config = dict(
    n_head=5,
    n_kv_head=5,
    d_mlp=1280,
    init='uniform',
    init_std_qkv=0.0383,
    decay_shape='sqrt',
    final_lr_fraction=0.0,
)
Each number is 128 + 24 x the weight over its row's rms, rounded and kept within 0 to 255. Layers, rows and columns count from 0. The size above them is the row's rms in percent of the matrix's.

# layer 4 attention output (transposed), 320x320, rms 0.0605, rows 32-53, columns 0-159
size [ 97  88  86 111  96 100  94  87  93 108  87  79 112  94  94  99 102  96 104  90 106 102]
[[139 135 144 147 128 150 130 119 139  89 146 131 154 133 135 140 123 120 138 134 141 159 161 164 128 146 135 126 118 135 130 171 105 148 123 112  72 153 140 128 120 118  84 151 118  97 188 147 151 160 151  85 189  75 128 143 136 122  69 117 127 104 149 138 129 144 107 161 173 105 145 146 135 152 155 100 143 150  99 116 137 118 122 154 145 119 128 130 107 164  98 136 174  59 126 134  98 121 106 124 146 131 131  96 122  82 119 130 113 175  88 153 145 147 128 129 109 161 110 142 114 138 143 157 150 148 117 102 136  99 128 108 114 118 169 138 124 154 152 136 133 147 127 134 100 143 130 144 151 124 160 111  57 116 135 105 104 116 136  88]
 [113 127 152 133 150 170 126 154  97 145 106 122 153 124 116 129 147  70 116 153 173 168 127 113 163  94 158 133 135 128 131 129 128 156 178 150 103 165  99 143 141 140 103 140 128  95 141 146 125 127 138  92  87 142 108 150 138 134 101 135 142  82 162 127 151 152  86 174 156 147 157 139 150 125 135 149 117 177 115 104  91  95 107 112 131 143 160 123 129 144 112 117 120  83 127 131  84 125 125 146 171 124 134 132 139  86 152 132 121 179 133 142 125 144  92 174 117 133 125 155 125 127 124  92 147 112 159  93 149 109 127 155 144 118 126 107  99 107 164 126 130 143 127 159 102 143 161 164 122  91  93 127  86 108 116 126 118 150 104 120]
 [146 110 133 120 103 134 158 126 157  67 151 119 148 120 125 143 101 149 163 113 104 144 160 186 113 182 116 104 118 154 127 171 162  99 103  84 142 134 137  91 144 176 124 116 146 179 100 137 138 149  93 117 150 134  98 129 122 131 168 148 129 133 120  89 138  98 133  77 100  74 155 117 141 173 168 110 104 171 163 121  98 115 111  88 104 154 134 165 163  81 110 107  83 190 105 119 127 116 111 132 108 137 104 115 116 133 122 139 145 102 129 118  99 139 138 153 115  92 125 120 132 135 170 140 100 133 155 161 130 114 145 110 114 124 133 105 104 168 151 178 138 103 112 135 137 102 103  84 139 146 126 109 113 107 158 137 103 146  76  95]
 [107 131 137  94 126  96 174 141 129 108 123 137 111 143 154 119 119 146 110 163 123  89 119 100 135 135 122 150 152 129 130 107 155 103 127 112 101 138 148 144 109 113  81 144 103 103 135 121 167 125 107  94  93  79 183 107 110 140 158 122 111 168 140 144 143 170  93 159 140 125 141 129 132 122 143 117  81 122  95 134 151 138 136 113 127 127 178 136 171 116 140 129  60 140 130 114 107 119 130 131  88 110 141 118 134 124 156 140 114 124 116 125 144 123 149 108 112 137 110  94 118 126 110 107 124 107 139 151 131 114 116 131 125  78 108 143 168 132 110 131  89 173 131 129 165 103 102 104 152 163 127 149 119  74 113 151 103 127 171 121]
 [ 98 133 132 120 110 105 147 122 122 129 131 115 116  90 100 128 120 141 141 121 113 111 137 158 108 120  95 120 144 109 105 122 177 129 158 135 159 143 152 121 116 109 115 134 127 105 160 122 136 173 131 163 110 106 141 118 175  82 126 129 111 138 108 140  94  94 151 126 117 112 136 111  94 150  94 109 137 114 141 141 179 122 109 140 117 128  95 182 106 156 131 134 205 115 121 131 154 142 112 138 125 106  91  79 165 105 109 145 136 139 162 116 137 170 125 124 111 136 130 156 132 104 165 166 123 122 106 124 164 164 118 104 123 147 157 122 112 115 137 160 175 124 109 105 111 136 100 112 137 137 103 161 148 133 111 161 124 102 177 115]
 [126 107 120 160 126 118 151 129 135 123 135 152 136 157 110 111 122 156 115 123 128 141 122 131 124 117  93 111 127 177 154  87 134 167  87 115 158 129 135 105 105 130  63 147 121 134 132 148 122 119 137 107 162 115 126 103 138 158 161 143  98 131 119 116 109  97 130 177 145 125 136 141 113 105 145 103 147 132 138 169 164 140 103 140 116  99 120 137  82 121 131 117 145 101 107 106 152 136 134 134 101  88 119 134 186  90 135 110 126 111 143 177  91 120 110  94 121 115  74 122 131 132 109 137 159 136  83 119 117 120 131 156 115 153 150 108 124 143 150 112 138  93 117  84 108 130  86 101 115 131 174 123 144 141 145 163 122 126 161  99]
 [159 136 127 116 124 109 107 117  76 174 140 106 126 112 126 114 164 169 139 113 123  86  96  86 135 128 110 128 119 104 141 130 150 130 149 153 165 129 118 111 120 115 134 108 137 112 118 114 111 105 132 174  93 177 110 105 144  75 133 104 156 118 138 133 134  83 150 113 114 162 130 158 109  78 115 148 121 115 147 103 111 151 138 100 163 163 126 129 148 111 179 135 154 146 181 133 160 132 155 178 154  92 141 179  95 165  89 118 145  92 155 143 128  91 119 107 109 104 121 152 145 110  80 122 134 117 156 133 149 117 134 169 164 127  94 106 151 111 102 106 141 129 105 111 143  86 122 108  98 145 129 152 155 132 122  89 146 122 171 162]
 [135 110 125 146 104 147 128 111 168 105 129 120 155 122 132 129 127 137 152 109 132 165 123 144 123 161 109 122 103 151 147 154 129 134 107 102 161 170 139 124 104 154 131  85 136 118 130 139  96 137 125 129 153 135  87 172 150 133 121 145  85 148 105  85 117  70 146  96 132  97 164 132 131 152  86 151 167 132 148 161 130 136 106 160 121 142 117 186 100  97 154 123 168 130 106 136 119 129 135 129 154 140 124 108 152 111 166 115 157 128 154 148  88 138 124 120 135 137 105 153 125  82 152 134 158 111 147 159 106 145 173 132 148 147 157  87 134 111 188 136 143 109 123 171 117 184 100 130 103 138 109 136 138 102 172 153 132 124  87  81]
 [134 151 120 117 118 110 156  80 111 149 132 119 107 139  87 152 151 183 128 165 112  64 101  98 120  81 123 125 133  99 115  93 119 105 121  98 110 103 150 123 122 134 132 171 121 129 154 149 143 150 145 142 116 122 123 127 133 141 159 141 132 167 107 141  93 108 148 113 100  87 132  85 111 155 124 105 134 141 141 144 188 116 133 154 110 109 107 144 112 134 152 138 151 126 149 155 146 181 139 102  79 121 147 112 142 105 134 153  96 122 120 141 128 114 162  82  95 147 100 138 101 137 168 152 151 185 107 133 158 159 150  78 119 121 139 127 174 133 139 150 143  79 122 132 120  89  78  94 142 134 135 153 114 123 136 145 146  90 186 147]
 [134 114 109 136 111 106 111 117 179  62 142 130 121 129 124 124 128 137 121 111 122 125 125 160 116 140 111 126 135 154 124 176 153 134  83 100 147 106 169 108 103 109 124 125 152 135 163 129 141 137 156 124 174  88 129 107 128 134 150 115 116 135  88 142  93 117 145 116 144  96 131 121  92 160  95  95 124  99 143 164 158 151 130 145 129 119 106 145 131 133 101 126 181 113 132 132 109 129 108  94  91 158 154  92 173 102 119 141 132 149 151 172 112 136 126  90 132 142 106 108 113 107 176 186 143 162  92 113 153 138 152 100 119 124 159 119 137 136 132 148 104  94 154  91 136 134 114 121 135 133 194 115  99 157 130 113 119 110 129  75]
 [124 138 131 125 127 138 113 113 118 134 139 127 132 125 140 132 141  80 108 126 116 184 159 103 145 138 127 116 109 152 153 128 123 183 182 115 109 161 119 127 170  83 134 151 159  78 180 125 122 115 176 141 146 105 146 141 118 103  91 114 118 109 122 134 138 121 150 140 161 134 107 153 118 136 135 125 128 114 127 136 111 154 167 126 164 141 135 114 119 168 134 139 190  76 162 153  98 118 125 128 199  99 159  90 128 133 140 165 132 199 117 113 171 126 129 100 149 173 144 109 108 122 119 144 184 131 128 132 116 148 153 103 134 111 129 135 130 104 124  90 129 169 148 118 126 167 149 193 113 130 147 114  98 119 156 134 137 147  99 114]
 [118 120 112  92  94  93 137 139 154  79 123 123 119  99 158 100 106 181 119 120  78 104 134 138 118 179 122 121 122 125 125 149 158  99 135 113 134 133 122 106 128 148 103  95 143 147 125 136 156 119 117 121 105 155 129 109 118  94 193 148 121 165 134 126 114 103 142  80 114 105 153 114 114 149 128 133  81 127 130 165 124 124 136 112 119 137 151 159 181 121 172 106  80 183  94 120 153 106 116 135 108 113 122 134 125 109 111 155 154  91 145 109 130 116 168 159 119  96 134  96 104  99 140 125 135 109 134 193 132 132 163 143 150 110 137 116 121 120 103 160 117 115 135 134 154 124  93  66 112 156  88 143 113  78 142 145 106 114 116  84]
 [114 116 126 143 128 132 132 113 142 122 108 134 111 127 113 123 108 105  94 176 112 145 156 101 132 140 125 137 133 138 126 119 151  78 134  97 114 113 107 174 161 160 150 130 133 140 104 101 131 112 116 116  83 121 181 130  84 159 150 142  88 149 119 109 121 158 134  68  88  88 103 125 172 124 119  85 130 145 116 153 112 135 162 143  93 149 129 139 133 167 108 152 123 155  93 115 114  99 133 117  91 125  95 133 116 141 118 141  79 164 129  80 141 144 172  80 159 150 158  92  99 146 158 116 121 143 107 143 145 129 139  97  71 127 141 130 100 146 118 112  93 155  99 124 124 137 123 142 135 148  98 121 128 127 121 149 123 110  95  99]
 [143 112 124 160 146 170 113 105 149 127 126 128 134 146 134 135 127  68 146 122 145 165 131 169 120 119 153 139 116 133 134 134 100 163 115 102 106 150 134 147 147 112 157 132 107  70 172 124 156 120 149 118 194  85 129 163 160 159  74 123 107 140 155 138 149 150 139 144 129 124 109 111 130 138 127 133 161 137 120 135 166 126 138 186 150 121 103 135  92 110 130 131 155  93 136 138  99 114 108  95 149 124 165 119 141 100 170  95 106 142 103 115 121 120 145  86 117 182 115 149 111 130 102 117 162 147 116 115 142 133 116 101  96 146 168 129 128 126 183  92  89 136 130 139 145 129  99 186 118 121 168 144 111 160 136 127 155  80  99 137]
 [123 128 150 125 121 162 144 152 132  74 121 143 154 113 153 134 111 100 145 117 116 178 171 126 135 167 152 124 111 154 127 127 126 143 128 135  83 135 109 135 161 155 138 139 139 154 152 161 123 130 122 103 132 150 139 134 108 115 115 127 144 107 180 116 141 160  94 129 138 102 143 155 156 148 169 127 112 122 108 115  68 131 163 114 155 135 169 120 152 165 116 130 115 103 110 139 112 118 112 113 150 134 118 118  73 114 118 140 118 142  88 102 164 144 123 174 124 116 179  95 122 147 132 124 119 114 125 140 123 100 124 111 130  89 142 139  69 147 121 113 154 134 139 152  99 131 159 124 133  93  85 122  79  83 121 108  89 169  62  72]
 [125 143 114 124 160 176 129 123 108 175 115 125 126 122 105 156 141 125 144 116 171 128 102  94 137  77 110 135 111 106 106 119 119 127 145 148  96 135  96 130 118 129 139 145 102 112 110 113 104 115 121 129 129 162  97 126 138 187 117 145 103  80 124 131 151  97 139 115 118 145 106 101 118 107 123 144 148 153 131  91 153 111 120 114  87 102 140 163 104 102 114 123 155 127 101 125 108 137 134 127 148 148 123 134 141 159 139  89 107 128 105 128 127 145 100 138 116  92  77 187 145 134 149 105 112 128 115 124 139  98 116 145 135 137 135 112 154 129 175  99 121 189 128 153 132 124 150 163 118 145 118 130 133 186 118 155 188 132 180 147]
 [ 88 130 127 125 119 126 126 110 121 167 132 129  98 149 121 129 154 147 120 159 140 117 117 104 150  97 110 127 143 117 126 125 111  90 144 103 142 129 140 132 104 146  98 156 102  89 119 125 124 139 112  91 105 124  94 135 136 168 114 121  90 127  91 123 110  98 167 118 137 124 121 116 100 125  81 133 147 136 121 129 161 151 103 133  68 116 124 170 122 124 122 120 161 121 116 115 123 140 129 153 120 150 138 107 178 100 156  95 132 171 166 158 134 124 139 105 136 159  66 168 146 103 172 137 160 147 115 127 116 133 124 137 123 149 148 101 171 130 169 159 126 148 106 143 127 142 134 138 118 161 112 153 140 177 129 170 150 114 213 140]
 [137 138 147 121 124 140 127 123 115 142 135 106 136 131 146 133 139 113 140 131 131 143 119 147 126 126 134 114 106 144 136  80 123 177 149 136 148 139 117 140 122  91 123 117 120  44 215 125 124 128 149 161 137 124 132 126 160 113  96 128 118 141 158 131 129  80  95 163 130 139 109 134 116 105 107 121 146 152 131 152 146 160 149 178 177 112 124 148  83 163 181 134 177  72 149 143 111 142 137 106 140  84 108 121 131 108 137  96 123 154 130 112 149 149 126 104 112 147  86 137 111 113  94 127 168 120 120 102 168 151 139 117 114 128 138 129 127  85 138  84 135 150  83 115  91 114 113 173 122 132 128 167 117  98 131 156 144 107 174 120]
 [157 134 141  95 143 161 139 113  91 161 131 112 137 130 146 153 139 111 129 128 131 125 134  95 133 144 104 142 127 132 150 132 119 123 139 135  83 138 114 138 162 121 131 144 121  98 107  95 144 108 146 129 151 126 162 135 102 145  80  93 122 110 130 107 170 140 123 138 130 156  83 132 151  86 161 148 101 130 101  93 111 160 162 117 117 115 140 111 130 126 110 131 108 141 128 114 105 114 135 146 184 117 147 109 104 210 138 128 126 139  85 101 158  92 151 137 146 136 117 140 129 172 106  95 115 118 141 167  89  84 111 138 145 101 100 149 149 131  89  71 116 205 144 129 179 143 173 166 134 180 162  97 129 120 143 146 173 155 141 148]
 [128 134 128 119 139 161  78 131 142 146 117  99 126  99 158 142 117  98 124 110 148 157 134 127 107 145 127 135 102 102 127 145 127 132 164 138 110 148  92 143 130 115 156  87 110  88 143  94 124 114 163 161 163 119 171 123 134 102  85 139 100 120 132 131 136 106 140  89 115 147 122 137 112 130 112 145 164 113 129 109 140 136 134 163 134 112 127 138 110 145 124 148 187 132  83 135 104  93 117 114 177 137 132  94 104 150 130 118 114 154 148  92 166 122 139 133 134 133 139 161 122 118 115 108 138 108 133 151 116 125 145 116 145 129 139 139 132 106 120 108 104 210 165 154 146 194 155 190 108 159 109 122 135 149 128 146 176 105 113 121]
 [129 128 143 135 145 102 116 139 136 178 119 135 128 140 100 101 138 115 127 128 150  99  97 167 116  89 146 147 145  84 109 106 134 131 103 173 170 122 149 150 106  99 130 105 102  98 125 136 129 135 127 135 112 103 144 110 186 102 105 156 137 166 136 171 139 164 123 156 118 177 131  96 115 135 121 126 164 114 108 133 180  93  91 192 133 128 116 131 106  88 158 129 129 131 131 142 177 134 123 118 118 126 136 164 127 102 158 105 133  72 143 106  90 151 117  87 125 142 160 125 157  79  79 107 140 108 120 102 140 156 105 132 141 184 117 129 127 104 142 131  97 104 153 135 130 116  99 122 127 108 110 169 190 166 106 116 125  92 146 184]
 [121 110 123 146 126 166 117 124 126 120 118 117 119 126 131 135 130 102 112 127 126 156 151  93 164 159 136 124 127 146 151 153 117 100 160  98 121 144 111 138 147 138 147 128 141 156  76 119 111 105 101 103 103 144 108 154  88 182 137 101 128  74 129  93 149 114 162  92 115 115 115 144 166 100 110 160  86 153 153 109  87 164 131  87  83 136 138 141 169 140 117 125 110 160 135 129 101 118 141 181 147 150 132 141 158 173 114 148 140 172 140 147 175 143 127 177 162 136  81 157 131 141 169 129 111 132 147 119  97 104 107 166 113 103 129 109 138 135 122 125 129 161 101 136 138 151 163 146 125 141 112 110 122 146 147 141 157 159 117 131]]
# layer 4 attention value, 320x320, rms 0.0672, rows 33-53, columns 0-159
size [ 93  90 108  98  98  98  88  95 109  86  84 111  96  96 100 107  93 106  90 105  99]
[[124  95 130  96 146 151 150 145  77 178 137 134 118 167 130 122  82 116 146 169 143 165 152  75 135 120 127 111  94 116 130 127 102 113 160 112  86 137 113 172 139 102 172 127  87 166 137  96 122 138 123 148 124 139 122 115 151 131 134 147 110 120 143 131 139 106 116 169 108 170 156  72 100 142 138 146  82 105 123  86 157 159 171 104 173 127 159 136 145 109 148 143 133 112 152 155 101 141 130 147 172  93 148 124 137 128 130 156 127 153 101 122 147 115  95 152  96 110 114  95 128 162 131 122 116 113 152 112 111 138 123 131 110 148 114  74 142 153 131 133 133 104 126 120 106 135 110 140 140 133 134 156 179 107 122 148 146 131 101  73]
 [155 121 113 158 153 106 104 142 128 111 116 142 107 142 145 131 111 160 126 111 130 107 144 106 126 136 112 139 151 125 135 118  84  94 131 193  94  79 129 118 160 168  85 122 108 117 151 167 123 116 118 130 122 106 113 140 123  65 103 190 118 131 103 146 118 126 105 128 130 125 125  87 157 108 142  83  99 127 126 105 114  99 149 135 165 126 119 111 132 162 157 110 141 151 105 140 137  97  69 161 128 165 157 109 100  95 115 126 120  97 133 130 122 130  77 135 131 106 144 132 150 163 134 119 126 120 148  73 158 132 127 142 163 159 117 147 152 127 128 137 127 138 136 108 116 126 139 131  87 135 154 121 122 140 132  98 156 136 127 145]
 [120 109 107 173 151 132 127 139 129  97  94 121 124 156 114 130 138 132 139 109 159  91 111 161 143 104 108 159 148 117 118 131 118  98 134 144 117 143 117 124 120  96 123 126  82 126 113 178 171 126 142 140 165 131 139 147 128 151 118 133 138 178 118  94 134 152  90 134 112 135 157 153 126 104 113 111 111 177 129 140  98 134 108 101 136 152 126 104 147  94 139 107 110 121 143 127 141 171  87 125 119 130 165 111 146 174 141 153 103  98 172  76 114 111 115  86 128  81 119 135 123 180 128 140  94  92 164  78 142  99  80 165 104 130 125 163 175 103 172 132 143 135 114 117 133 110 131 122 135 115 107 145 129 116 129 118 120 167 108 195]
 [135 118 159  94 136 100 115 106 130  96 116 146 122 141 111 150 121 121 141 105 155 124 109 114 121 121 126 141 139  91 113 114 139  74 137 125 141 136 137  90 106 136  83 117 141 139 132 100 107 128 128 109 118 151  99 123 161 122 164 105 141 144 157 162 133 133 124 122 117 132 144 109 140 115 130 136 128 142 124 131 114 139 119 156  69  70 118 153 136 110 117 137  82 148 164 117 131 157 125 147  78 154 104 118 124 121 130 160 162 121 192 145 117 126 169 158 108  78 135 146 136 103 108 120 149 136 135 119 136 142 100 120 127 137 135 149 100 143 120 179 178 124 112 145 132 130 145  98 102  96 163 100  90 152 131 119  95 117 149  81]
 [137  98 165 156 147 104 109 116 122 101 159 149 121 124 124 147 132 158 160  47 107 129 135 132 154 147 120 123 175 168 151 111 135 129 124 145 178 133 175 121 130  95 136 136 134 131  79 178 172 166 112  92 122 161  94 131 124 153 146 163 165  95 115  67 149 138 131 115 132 162  93 154 124 132 122 147 160 110 148 149 102 132 136 131  94 129 102 120 107 113 137 105 131 127 116 101 152 148 160 159 110 141  95 164  75 143  87  92 115  92 187 171 130 117 144 129 150  99 139 111 159 114 123 126 168 156 107 113 132 126 121  90 143 133 183 134 135 111 127 121 120 117 125 129 137 136 101 116 148 124 157 132 158 116 120 122 114 165 139  85]
 [124  94 111 130 145 170 125 122 149 113 103 141 128  90  90 126 156 137 144 127 139 124 174 175 162 132 117 113 142  96 115  96 121 167 151  81 144  88 115 111 167  92  95 150 141 137  95 130 135 143 155 117 135 142 110 126 169 116 162 103 133 156 107  97 137 106 144 183 139 118 132 132 144 116 122 133 158 140 142 149 106 145 183 128 103 129 135 141 130 114 133  90 126 120 130 135 131 132 157 119 144 102 147 123 111 110 124 176 137 173  96 149 164 101 159 138 146 170 116 107 121 130 122 150 168 170 135 120 120 116  92 156 126 144 172 132 141 132 105 138  91 149 125 132 116 141 119 115 100 107 112 148 107 113 145 158 121 142 111 113]
 [138 101 174 143 130 103 129 129 114 143 150 129 137 121  99 129 149 116 115 132 106 119 139  79  98 176 134 147 126 108 159 127 102 113 155 119  89 103 133 104 180 120 100 135 113  98 107 118 126 186  85 122  93 105 101 134 109  97 149 163 121 143 134 108 110 116 125 107 141 134 100 103 150 127 117 138 101  89 153 146 109 110 126 133 116 133 130 146 122 111 131 108 140 129 118 115 194 111 146 171 115 169 101 149 105  95 131 105 123  80 149 167 134 125  96 164 137 115 166 134 130  91 150  90 152 149 148 143 143 118 181  92  98 158 118  87  97 137 165  95 162 100 136 136 115 141 129 109 110 127 155 122 127 114 148 115 148 163 159 112]
 [124 135 113 153 145 162 108  97 126 105  80 153 117 109 118 140 195 153 143 110 141  96  83 142 135 105 117 156 166 120 107 150 169  73 138 168 140  93 134 158  81 111 118 152 132 114 102 133 107 115 124 118  95 116 112 113 136 139 163 131 157 129 137 111 183 133 126 123 131 100 149 163 133 109 132 156 107 140 148 125 162 142 125 104 113 120 104 125 115 115 134 123 114 154 155 133 185 156 102 113  58 117 114 153 108 131 150  98 125  94 185 133 124 108 142 128 154 117 131 124 102 118 161 113 142 135 111 105 168 138 144  87 117 110 150 161 141 112 134 146 151 128 123 126 134 121 133  99 140 109 132 145  57 152 128 123 163 106 157 133]
 [136 136 158 165 100 107 112 139 146 107 121 143 129 163 124 144 138 119 109 126  85 129 127 160 112 160  86 156 167 118 138 113 140 127 109 171 115 137 127 120 100 132  90 130 151 141 118 157 129 121 135 111 122 128 119 114 177 139 169 101 121 109 115 152 142 152 139  83 144 128 130 148 127 115 113 107  92 108 134 145 108 116 143  75 110 144 114 133  86 150 131 118 101 125  99 115 162 121 140 136  76 195 107 161 107 135 121 111 144 107 141 152 107 146 135 123 106  94 155 144 113 106 120 119 108 150  93 139 158 147 143  96 179 126 135 148 135 141  98 155 141 120 130 141 136 128 128 145 124 109 154 131 151 141 122  54 119 125 171 110]
 [124 117 154 121  79 106 127 117  82 150 162 123 149 123  96 159 121  87 135 152  80 190 130 165 112 168 145 122 127 149 180 132 147 188 117 108 153 159 108 164 156 114 135 136 140  92 107 117 128 126 200 111 174 135 117 141 174 137 128  92 128 119 122  63 146 113 125 116 155 125 132 165 124 114 135 161  89 111 131 159 149 155 132 104 168 150 134 133 108  89 158 109 114 141  94 119 161 133 141 118 141 130 156 166 138 126 125 150 157 150 125 157 131 125 144 154 112 115 139 110 121  99 135 148 108 121 109 135 140 118 132 145 117 107  96 153  94 157 124 162 161  86 123 140 111 120 136 150 151 129 175 137 140  91 156 107 137 138  60 132]
 [144 124 128 181 149 169 122 115  91  80  95 104 100 132 117 143 142 128 119 143 120 107 157 152 132 142 145 160 149  84 121 105  97  96 100 127 122 144 125 113 146 100  73 133 103 142 116 182 142 126 142 119 125 151 129 116 128 107 142 134 119 157  96  86 115 153  88 108 120 141 110  95 129 100 117  91 111 156 135 168 107 111 107 103 120 112 132  97 131 120 118  58 124 133 152 125 146 106  90 139 135 147 157  74 137 144 115 145 120  97 192 135 119  79  66 119 108 122 124 130  81 160 108 147 137 125 121  74 141 131 134 139 131 195  70 154 150 158 152 104 137 130 112 122 127 150 143 111 133  91 127 107 111  91 143 105 137 120 141 161]
 [134 137 127 127 142 139 139 139 148 134 103 152 114  92 132 130 123 149 104 138 120 138 122 114 118  83 110 140 141 183 116 127 139  83 103 164 146 128  78  96 151 129 100 130 140  94 120 163 114 104 128 105 119 122 128 139 134 143  80 128 128 136 141 117 127 163 112 108 129 104 133 112 124 100 130 130 136 142 128 162 136 158  63 150 181 136 115 148 142 207 144 135 121 140 155 147  96 144 121 101 147 107 152 138 179  98 186 120 126  89 126 102 100 155 110 114 140 133 135 105  99 123 144 139 102 111 112 159 123 156  88 122 102 151  58 110 109 139 159 108 174 111 142 131 131 102 142 140 112 113 126 114  87 120 126  91 126  54 129 135]
 [147 157 148 124 115 107 134 126 124 192 172  97 138 115  94 151  97 148 121 146 122 161 112 123  98 110 117 126 121 177 153 136 156 171 102 147 156 134 165 142 132 114 115 125 123  72 104  99 157 106 120 106 100  97 144 142 170 123 105 106 129 102 148 103 145 126 122 109 123 144 104 124 110 150 130 159  92  91 147 146 182 121 118 138 122 142 134 145 101 124 117 160  93 112 118  98 108 132 100 130 134 107  77 158 108  84 144 141 124  76  80 109 115 150 143 139 136 137 156 196 131 120 153 123 127 124 115 154 150  97 158 119  95  75 120 116  71  93 126  76 143 127 158 126 149 114 128 138 160 139 137 118 142 150 152 116 159 106 107 148]
 [127 140 131 132  93  90 124 161  61 127 150 108 120 176 150 133 132 114 122 160 121 141 147 126 136 154 149 123  98 140 125 146 138 152 142 164  92 124 107 130 117 150 147 125 125 165 175 115 164 114 177 124 182 132 127 148 118 112 100 105  93  88 143 147 108 123 124 129 118 138 134 130 150 113 114 111 148 109 108  97 110 126 127 100 175 137 151  90 139 117 145 164 189 122 142 132 115  86  70 114 199  86 179  97 118 142 114 146 160 141 110 108 112 120 122 144 122  98  89 144  99 168  97 152  98 118 140 120 133 140 118 147 143 146  66 147 154 135 110 171 153 117 144 127 133 135 148 147 127 122 165 127 132 131 128  77 108 153  62 144]
 [129 123 139  80 199 136 146 119 129 156 117 145 117  90 113 110 106 144 125 134 161 126 118 117 158 114 136 128 143 128  88 139 131 109 127 114 132 102 108 161 136 165 159 109 106 101  96  83 120 144  92 125 115 124 123 138  92 112 129 160 160 131 132  54 105 127 123 161 120 136 114  92 141 152 144 134 173 156 123  93 134 153 126 159  69 117 135 182 114  99 157 136  92 119 162 164  98  99 160 118 113 119  90 137 147  94 119 141 102 147 117 106 129 169  86 123 168 174 134 104 187 123 153 122 180 118 103 152  88 118 151  91  93 122 153  76 113 137  89 115 103 164 145 123 102 102 113 112 130 153 111 129 104 165 126 132 135  98 170  99]
 [132 107 118 143 173 108 123 133 143 122 111 173 123  71 111 126 125 129 139 103 137 125 101  98 136 136  92 152 156 116 132 105 123  68 150  99 114  92 142 150 114 107 112 115 124  96 114  95  98 126  90 107  91 109 109 121 108 122 157 152 141 161 113 103 122 115 106 102 118 122 158 115 125 133 127 140 145 141 140 156 109 159 121 117 101  92 101 169 102 124 173 102  97 133 158 138 193 164 187 136  57 160  99 149 121  61 146 143 110 110 146 160 137 114  85 140 128 123 150 151 177 127 157 104 140 127 142 121  99 122 144 119 136 128 162  72 116 138 157 123 145 150 141 157 139 133 132 126  99 120 121 126  99 121 120 139 151  91 198  82]
 [154 119 154 129  71  70 124 113 103 103 160  92 119 124  90 136 155  97 161  92  80 137 142 120 105 145 146 113 130 178 156 131 155 115 164 123 146 161 151  85 158 114 126 122 121 131 104 150 153 114 159 124 149 143  77 111 168 144 144 125 146 134 143 117 131 144 155 120 110 120 117 122 132 140 115 163 118 129 137 126 122 136 162 125 117 129 155 142 148  87 141 132  96 135 154 131 113 161 142 141 186 111  81 154 121 119 124 161 140 143 159 135 117  98 156 171 162  70 103 132 110  97 126 142 147 135 150 103 154 110 111 158 140  87 144 135 131 139 133 153 183 122 135 154 132 123 119 119 145 149 162 129 110 100 141 155 115 136 139  80]
 [117 113  96 136 138 136 121 151 111 152 110 134 160 112 135 113 120  98 126 139 131 137  94 128 156 122 142 123 128 159 139 142 108 197 101 131 136 151  95 168 176 114 127 132 130  93 143 127 138 116 165 128 164 105 126 154 127 113  79 100 152 137 145  82 106 109 127 121 154  86 111 139 143 112 120 136 157 152 140 106 144 143 116 140 160 165 120 142 103  97 172 134 126 121 104 134 111  79 149 121 167 118 158  95 112 175 123 177  91 160 105 106 135 135 113  99 149 148 170 139 152 135 149 164 110  97 143 151  82  72 129 165  56 100 119 157 130 105 139 117 110 163 132 108 101 102 122 120 137 137 135 139 140 133 148 155 146 152  91 176]
 [138 143 133 102 135 103 132 130 119 141  96  81 130 143 111 121 120  87 100 153 112 165 102  89 130 144 152 137 122 113 119 127 143 174  76  82  94 190 134 146 174 150 117 138 130  73 126  52 125 113 164 111 151 106 139 126 140 128 123 102 133 122 119  98 107 141 148  92 148 127  83 129 153 148 117 119 139 154 126 151 143 135 138 178  95 121 126 145 123 103 141 133  94 115 114 122 107  64 169 142 159 159 157 111 148 118 133 149 141 169 124 114 113 168 115 151 131 154 146 157 137 119 132 132 121  99  99 117 114  99 157 154  62 155  82 109  76 169 148 102 114 155 104 158  97 122 125 126 122 121 122  99 148 127 140 160 144 112 134 117]
 [115 133 134 102  89 130 131 108 171 142 141 100 139 119 122 122 109 141 129 137 146 121 133 134 118 124 148 127 107 124 122 139 137  97  98  94 153 138 194 119  77 125 145 139 118 112 126  84 115 147  81 124  86 100 137 109 163 160 141 116 139 169 147 164 156 107 121 144 105 172 142 132 107 130 132 125 139 142 124 128 118 135 117 158  80 101 116 136 127 115  43 155  89 134 143 112  85 184 127 148 102 129  71 106 158 124 146 128 119 146 123 119 122 139 148 124  94 181 107 148 126 130 132 117 147 153 140 114 130 114 132 111  94 130 132  97  87 103 145  96 118 113 113 105 136 138 125 143 139 126  85 120 103 153 101 160  85 106 134 125]
 [124 126 138 135 178 128 144 155 150 151 122 177 133  91 107 126  96 136 117 127 149 152 130 119 101  94 106 109 147 124 119  82 111 162 141 126 121  93  49 150 197 127 128 130  99 131 151 141 137 121 145 117 118 127 148 113 105  85 122 117 130 121 124 102  93 130 108 156 154 118 143  92 115 128 120 102 122 121 108 117 124 133 134 135 165 169 134 134 147 182 189  85 144 128 131 138  90 134 164 127 116 108 142 143 139  70 148 150 126 143  79 110 127 128  60 107 144 154 191  86 162 122 143 143 122  88 108 153  93 120 141 122 141 127 111  68 155 134 147 123 104 144 174 147 118 108 150 123 133 132 149 142 130  76 128 132 136  97 113  96]]